Part of a small language model's weights.
Architecture: learned positions, no biases in attention or MLP, tied embeddings.
Training: a variant of Adam for these matrices, 443M tokens, 14707 steps.
Each number is 128 + 24 x the weight over the matrix's rms, rounded and kept within 0 to 255. Layers, rows and columns count from 0.

# layer 2 MLP down (transposed), 1536x192, rms 0.1, rows 997-1005, columns 0-191
[[137 125 140 127 111 132 137 113 121 113 124 108 143 147 133 129 111 123 122 123 121 123 126 149 147 147 115 116 122 141 139 144 137 136  94 107 130 100 126 140 138 155 130 157 144 151 126 139 134 106 120 114 120 132 126 121 134 137 123 167 131 101 158 127 137 131 134 131 113 140 151 164 124 123 134 119 137 145 136 123 160 137 138 131 143 134 152 148 140 152 143 139 144 118 147 143 136 142 144 106  97 114 130 101 125 129 103 132 127 120  95 128 128 116 149 147 104 118 130 161 139 139 130 135 123 142 127 139 136 110 140 117 125 159 128 118 121 109 117 118  95 143 118 123 128 130 121 120 131 123 110 152 133 125 112 167 137 125 116  82 136  99 142 138 119 138 124 146 140 141 135 141 126 126 132 161 152 163 126 123 123 144 119 135 129 152 139 116 152 125 127 138]
 [143 116 131 117 128 124 152 113 123 104 140  96 132 123  90  93 114 131 120 155 130 118  89 181 168 147 140 117 151 144 103 123 116 142 140 148 149  96 139 125 124 153 114 158 156 141 114 133 105 114 144  96 133 122  94 141 125 156 113 124 145 122 115  95 152 122 113 121 101 169 155 102 111 139 182 122 130 102 136 117 136 138 168 121 160 149 139 116 121 176 125 113 125 113 160 101 164 154 125 125 162 118 113 122 136 165 123  82 108 120  91 119 159 108 162 170 131 111 108 134 122 160 141 124 115 115 109 161 142 121  91  98 153 161 148 158 127 125 158 141 102 110  58 104 102 129 133 125 136  96 118 128  96 193 143 159 124  91 101 149 114 149 132 173 115 155 186  73 107 140 121 127 133 126 128  92 112 106 103  94 140 109 108 124 163 149 138  91 115 146 116 123]
 [142 163  54 114 154 110  87 126 120 167 112 115 169  95 164 106  72 173 177 161 155 115 159 130 119 131 131  97  53 132 125 138 127 121 127 150 122 106 180 111  99 160 115 167 164 134 145 103  67 109 108 131  74  45 141 107 137 174 135  60 182  73 140 102 100 132  85 124 157  97 125  92 112  83  87 112  65 172 171 130 134 107  97 169 108 151 116 145  99 169 145 191 140 172 106  72 136 114 165  88 115 135 194 108 168 105 100 109 111  82 134 108 133 132 149 134 105 111 104 154 111 174 161 111 137 182 102 123 157 159 156 119 122 125 137 119 157 130 122 118 139  76 117 126 101 168  78  67 106 140  96 154 108 153 111 128 117  99 121 101 138 117 113 168 132 120 151 159 122 135  93 118 151 166 130 112 180 132 114 132  65 138  92 155 172 141 103 106 145 151 139  87]
 [128 147 118 116 115 182 150 115 131 172 127 130 165 137  87 118 131 143 126 106 148 166 102 123 115 114 144  79 115 113 109 126 129 117 132 136 111 131 134 139 136 138 140 102 157 161 118 136 138 148  83  76 102 163 122 122 149 132 122 176 200 108 132 100 139 107 136 133 136 114 130 185 124 106 135  99  26  59 145 106 136 139 150 138 159 127 132  88 157 104  97 126 117 134 135 197 157  86 183  83 138 124 162 122 167 126 178 136 115 140  76 106 144 170 151 126 138 103 125 141 157 182 146 114 159  94 132 134 132  79 156 119  54  92 137 155 138 111 183 124 151 138 103 126 184 151 123 102  98 160 158 183 112 124 122 117 138  73 125  84 126 107 128  99 144 166  74 161  79 149 172 180 157  89 142 182 162 103 106  87 113 154  90 138 175 170 153 149  89 140 112 125]
 [192 177  84 149 104 131 138 110 111 147  92 113 122 101 140 141 143 143  81  93 117 150 114  80  78 104 101 132 133 123 158 100 105 147 127 160  90 128 139 113 202 122 152 103 113 112 128 146 117 140 140 206 142 124 114 129  99 179 142  95 158  75 105 128 105 116 115 136 155 146 146 141 138  59 127 177 158 143 153 135 137  90 107 177 122 145 120 111 138 111 121  97 134 116  98 124 186  64 131 106 121 101 148  85 123 112 167 132 163 139 123 125 134 114 146 104 154 105 151 145 195 176 136 106 112 126 170 148  83 103 120 138 107 125 127 160 145  98  93 120 129 122 134 139 129 106 117 122  93 129 150 110 142 192 140 160  56 171 114 148 122 131  88  59 114 174  83 132 122 126 108 139 130 145  91 111  83 160 169 126 113 108 121 122  64 123 129 177 134 118  92 154]
 [112  91 135 131 139 115 131 151 131 127 113 129 119 141 125 131 110 148 128 115 141 131 109 125 149 102 153 114 144 132 117 126 105 130 132 157 122 134 139 131 140 110 136 119 128 148 130 124 125 130 163 116 117 133 109 144 122 145 122 122 124 128 116 128  98 133 140 141 124 116 114 133  93 139 139 115 136 118 115 125 110 135 124 129 122 103 120 123 134 111 125 117 146 109 124 136 127 138 120 166 137 132 132 102 110 112 156 136 133 127 119 115 121 136 135 114 118 132 133 118 129 138 134 137 115 121 127 127 112 130 135 125 132 151 138 132  93 138 128 136 129 111 139 101 121 128 108 137 134 106 156 122 133 137 140  89 133 146 126 121 148 123 137 119 144 129 119 142 113 121 108 113 128 145 144 152 130 127 146 145 150 138 146 113 117 133 123 154 122 121 122 126]
 [109 125 136 140 156 114  82 126 135 138 123 119 131 161 159 130 132 150 153 145 139 110 111 118 151  88 105  84 132 140 137 149 159 106 126 107 169 139 166 146 133  87 105 127 117 141 111 111 143 128 151  93 134 111 165 120 150 122 117 116 155 126 135 110 125 128 124 119 114 169 137 125 116 142 136 137 120 118 134 141 148 120 171 108 155 127 150 164 165 125 120 129 142 142 122 112 107 125 131 124 113 110 137 120 130 151  91 120 169 119 120 119 115 125 126 154 138 149 117 145 141 132 140 154 107  91  62 139 122  96 113 137 129 123 139 132 103 151  94 155  88 143 144 127 181 123 118 148  90 114 145 118 117  92 150 131 135 146 133 140 173 119 120 100 123  86 116  90 151 128 142 151 116  90 138 171  96 118 134 122 153 141 131 129 117 156  91  97 115 133 130 144]
 [106  86 115 139 125 121 124 151 144 122 166 132  99  92 122 161 130  97 115 125 156 120 136 141 133 102 151 161 151 179 131 143 113  99 106 129 103 121 135 140 127 132 171 133 111 113 103 147 183 164 137 155 143 104 142 109 109 153 140 137  96 156 122 150  91 158  89  89 164 138 134 132  93 160 135 144 127 148 131 112 154 143 117 127 152 157 136  91 147 126  82 141 128 135 137 123 187 147 164 104 158 120 144  94 128  88 137 111 148 115 133 116 123 124 147 137 125 121 129 131 112 150 115 113 115 115  78 124 138 114 130 121 135 167 118 132 112 142  92 105 140 111 128 127 116  80  93 120 161 127 107 153 154 138 100 115 135 136 118 156 132 121 142 160 113 150  95 129 148 150 107 132 143 145 143 119 112 108 134 164 139 104 154  98 127 141 121 125  92 144 156 144]
 [128 114 111 167 178 193 134 127 128 112  98 135 128  79 156  86  90 165 138 102 103 120 114 121 102 140 106 101 149 126 139  96 107 203 108 170 137 161 138 134 153 165 120  67 141  95 113 133 116 134 111 155 131 105 153  81  88 161 139 133 156  86 115 133 130 169 105 114 102 127 125 122 138 132 150 140 122 123 134 149 138 104 101 135  86 157 123 156 132 132 115 115 125 136 159 108 146 136 116 133 148 127 105 127 125 137 112 121 114 107 108 129 141 147  95 119 132 130 129 155 156 135 134 161 120 171 144 131 150 112 128 136 137 110 120 145 125 141 142 122 133 110 122 107 122 126 125 120 106 132  97 176 109 150 110 164 132 123 139 157 130 122 120 152 184 107 125 126 122 124 147 120 156 122 147 101 115 123 114 113  84  94  74 130 108 126 115 147 141 115  77 163]]
# layer 2 MLP up, 1536x192, rms 0.134, rows 998-1005, columns 0-191
[[138 132 135 138 132 115 122 128 105 125 146 171 108 110 147 125 138 100 199 123 175 106 106 119 164 104 107 134 133 137 120 151 145 114 136 108 135 116 122 114 131 100 140 122 108 117 142 145 134 120 134 124  85 129  86 136 157 147 127 104 117 126 160 126 113 102 112 123 123 116 113 149 133 132 152 106 128 133 151 140 116 107 144 156 144 124 135 156 146 129 118 123 104 165 111 104 140 126 165 145  81 115 127 109 110 127 130 118 155 116 127 114 112 152 102 153 102 167 141 139 116 132 109 163  89 122 120 128 128 128 104 112 128 138 121 141 110 144 103 110 126 118 168 133 132 125 122 107 118 100 150 122 102  90 127 113 156 141 125 214 135 115 120 128 118 109 128 136  99 122 134 145 141 142 138 138 158 118 117 148 149 126 116 115 149 124  99 116  89 142 135 136]
 [107 174 198 148 167 150 117 123 142 116 125 112 132 178  87 178 157 119 133 138 108 106  57 120 104 123 108 151 124 101 129 119 142  95  88  86 162 115 146 142 138 112  84 143  91 142 121  76 153 114 187 148 134 120  93 123 118 172 110 175 135 169 106 121 146 142 107 144 167 131 124 139 135 171 178 120 161 112 107 129 117 136 141 131 117  92 125 139 171 121 113 153 171  78 123 157  99 166 100 121 107 118  79 131 138 167 168 139 161  96  98 101 112 153 133 165  95 134 163 123 106  72 113 152  86  74 150 124 135 133 110  78 103 134 122 116 127 153 143 122 129 120 155 112 148  83 146 130 175 146 109  93 142 139 134 133 146 151 140 172 118 124 137 128  75 127 101 164 109 130 116 105 108 139 112 141 131 124 131 127 114 109 117 132 123 116 118 151 156 124 142 116]
 [140 146 151  58 166 119 102 153 116 119 155 113  61 162 135 128 161 139 140 190 117  94 132 136 124 114  72 164 149 122 115 141 149 134 172 144 169 118 126 123 197 121 130 117 123 122 136 122 133 131 148 131  82 115 109 130 141 104  75 127 127 180  98 154 152 116 124  96 162  98 116 163 131 148 153 131 176 153  80 121 152  95 150 115 123  99 166 124 132 138 155 118 162 155 143  72 131 163 145 137 102 141 119 135  71  93 102 188 112 134 179 119 140 128 122  78 147 104 106 119 187 109 105 139 125 107  91 141 104 128 113 101 162 148 137 100 170 104 110 124 126 127 169 114 137  97 143 132 113 113 150 139 109 129 114 182 103 160 109 175 166 137 142 102  95 109  85 129 155 124  95 136 147 160 114 137  99 191 144 157 127 133 113 125 117  92  36  89 156 120  92 131]
 [139 119 128 108 133 123 142 175 161 137 109 155 122 112  90 153 147  44 146 173 186 155  97 155  88  46 118  37  40 171 124 143 161  78 187 136 154 112 147 119 145  87 158  68 109 125 118 129 135  82 179 133 132 126  90 130 101 131  99  97  84 147 170 147 113  46  61 139 157 113 125 154 123 117 110 154 231 187 152 184 141 130 135 125  73 120 119 109 111 113 122 107 128 151 150 155 187 156 128  81  92 115 112 117  75 123  99 127 129 123 148 132 127 152 103  66  63 139 100 129 115  75 117 150 113 119  65 139 155  82 125 151 119 134 119 126 108 185  95 115 153 109 139 113  89 138  91  73 163  46  92 129 146 126 134 123 100 132 107 140 171 106 142 156 182 101  99 174  70 119 138 130 112 162 135 135 135 138 147  96 205  60  58 145 158 132 106 126  95  37  66  96]
 [162 102 126 130 114 138 117 147 120 128 129 128  98 128 121 143 137 123 168 146 145  99  96 149 145 126 106 110 103 131 126 133 139 120 108 124 116 122 137 124 142 110 125 134 112 131 141 137 121 106 140 123  90 128  82 122 114 149 121 126 126 126 147 113 111  78 108 124 151 140 122 165 126 156 135 135 141 145 113 168 148 100 114 127 125 103 143 145 168 113 159 118 137 134 145  92 147 150 156 120  83 105 142 104 112 119 113 125 149 108 134 135 109 132 132 119 128 125 138 134 136 114  90 146 104 128  97 124 127 107 129  99 113 158 140 138  93 140  82 125 114 131 190 119 106 112 106 113 133 103 138  95 126 104 127 155 138 165 107 148 139  97 165 136 106 109  78 157 109 134 131 144 138 122 141 162 128 144 157 152 132 127 122 123 127 120 114  95 132 117 139 133]
 [124 101 127 162 123 101 125 142 121 110 137 161  81 155 131 144 121 114 152 164 166 106 103 149 154 148 112 103 140 121 112 104 147 109 120 118 142  90 146 120 156  95 114 139 119 143 152 133 147  99 110 108 124 138  54 140 143 150 105 109 117 145 165 133 136 103 122 113 176 128 134 169 115 140 134 132 160 110 103 147 134 137 166 153 105 116 143 154 141 121 124 151 122 105 137 116 131 142 140 127  75 116 113 118 126 116 114 134 142  92 116 142 117 129 131 153 128 131 124 144 145 108 105 131  97 124 104 158 110 135 112  97 122 163 112 133 115 169  90 104  92 139 150 114 102 117 102 132 124 105 125 102 129  94 116 129 164 155 106 147 127 114 135 134 132 113  78 157 114 117 129 122 128 129 150 125 128 134 114 122 180 122 137 135 112 105 120 137 120  89 127 159]
 [131 145 146 144 147 130 116 116 108 126 139 173  90 142 146 140 135 120 188 149 148 135 109 133 147 111 100 127 114 135 114 142 121  95 129 145 160 114 143 120 162 116 116 130  99 141 139 133  83 104 149 114 103 103 117 132 106 151 103 125 122 146 114  99 120  80 104 128 148  83 130 163 127 145 130 152 147 128 129 152 133 128 140 126  99 108 129 171 147 137 144 115 124 130 133  90 127 168 132 117  86 103 114 118 121 102 121 127 149 135 127 136 108 145 130 138 129 110 139 125 108 110  74 123 127 120 113 144 103 113 102 127  88 162 121 137  96 146  69 128 115 165 147 114 111 102 121 122 134 115 118 127 147 116 139 112 128 156 107 148 126 112 148 120 118 113  90 142 107 132  97 107 106 134 103 126 125 125 111 126 142 137 120 136  91  82  73 116 113  76 140 150]
 [134 140 116 127 113 139 128  85 133 125 131 139  94 112 114 157 113  93 168 130 160 116 133 145 144  98 112 110 106 131 128 130 132 108 104 104 129 103 154 147 172 137 119 139  79 148 108 139  98  89 127 150 106 115  84 129 131 131 126 145 122 126 140  85 111  99  74 135 162 150 132 183 141 154 153 120 165 122 130 192 116  94 114 128 124 104 133 175 171 141 158 100 139 133 137 107 149 156 156 143  74 114 138 136 131 125 118 112 112 109 117 156 106 180 122 114 136 156 156 153  92 109 120 150 110 107 115 128 122 130 102 122 125 138 123 125 110 145 105 124  94 140 159 111 112 116 110 121 147 104 109 108 149  97 124 165 127 163 122 179 147 105 122 160 136 128 103 179 130 114 106 134 126 123 122 128 125 153 119 132 144 148  94 136 101  89 102 131 101 106 134 108]]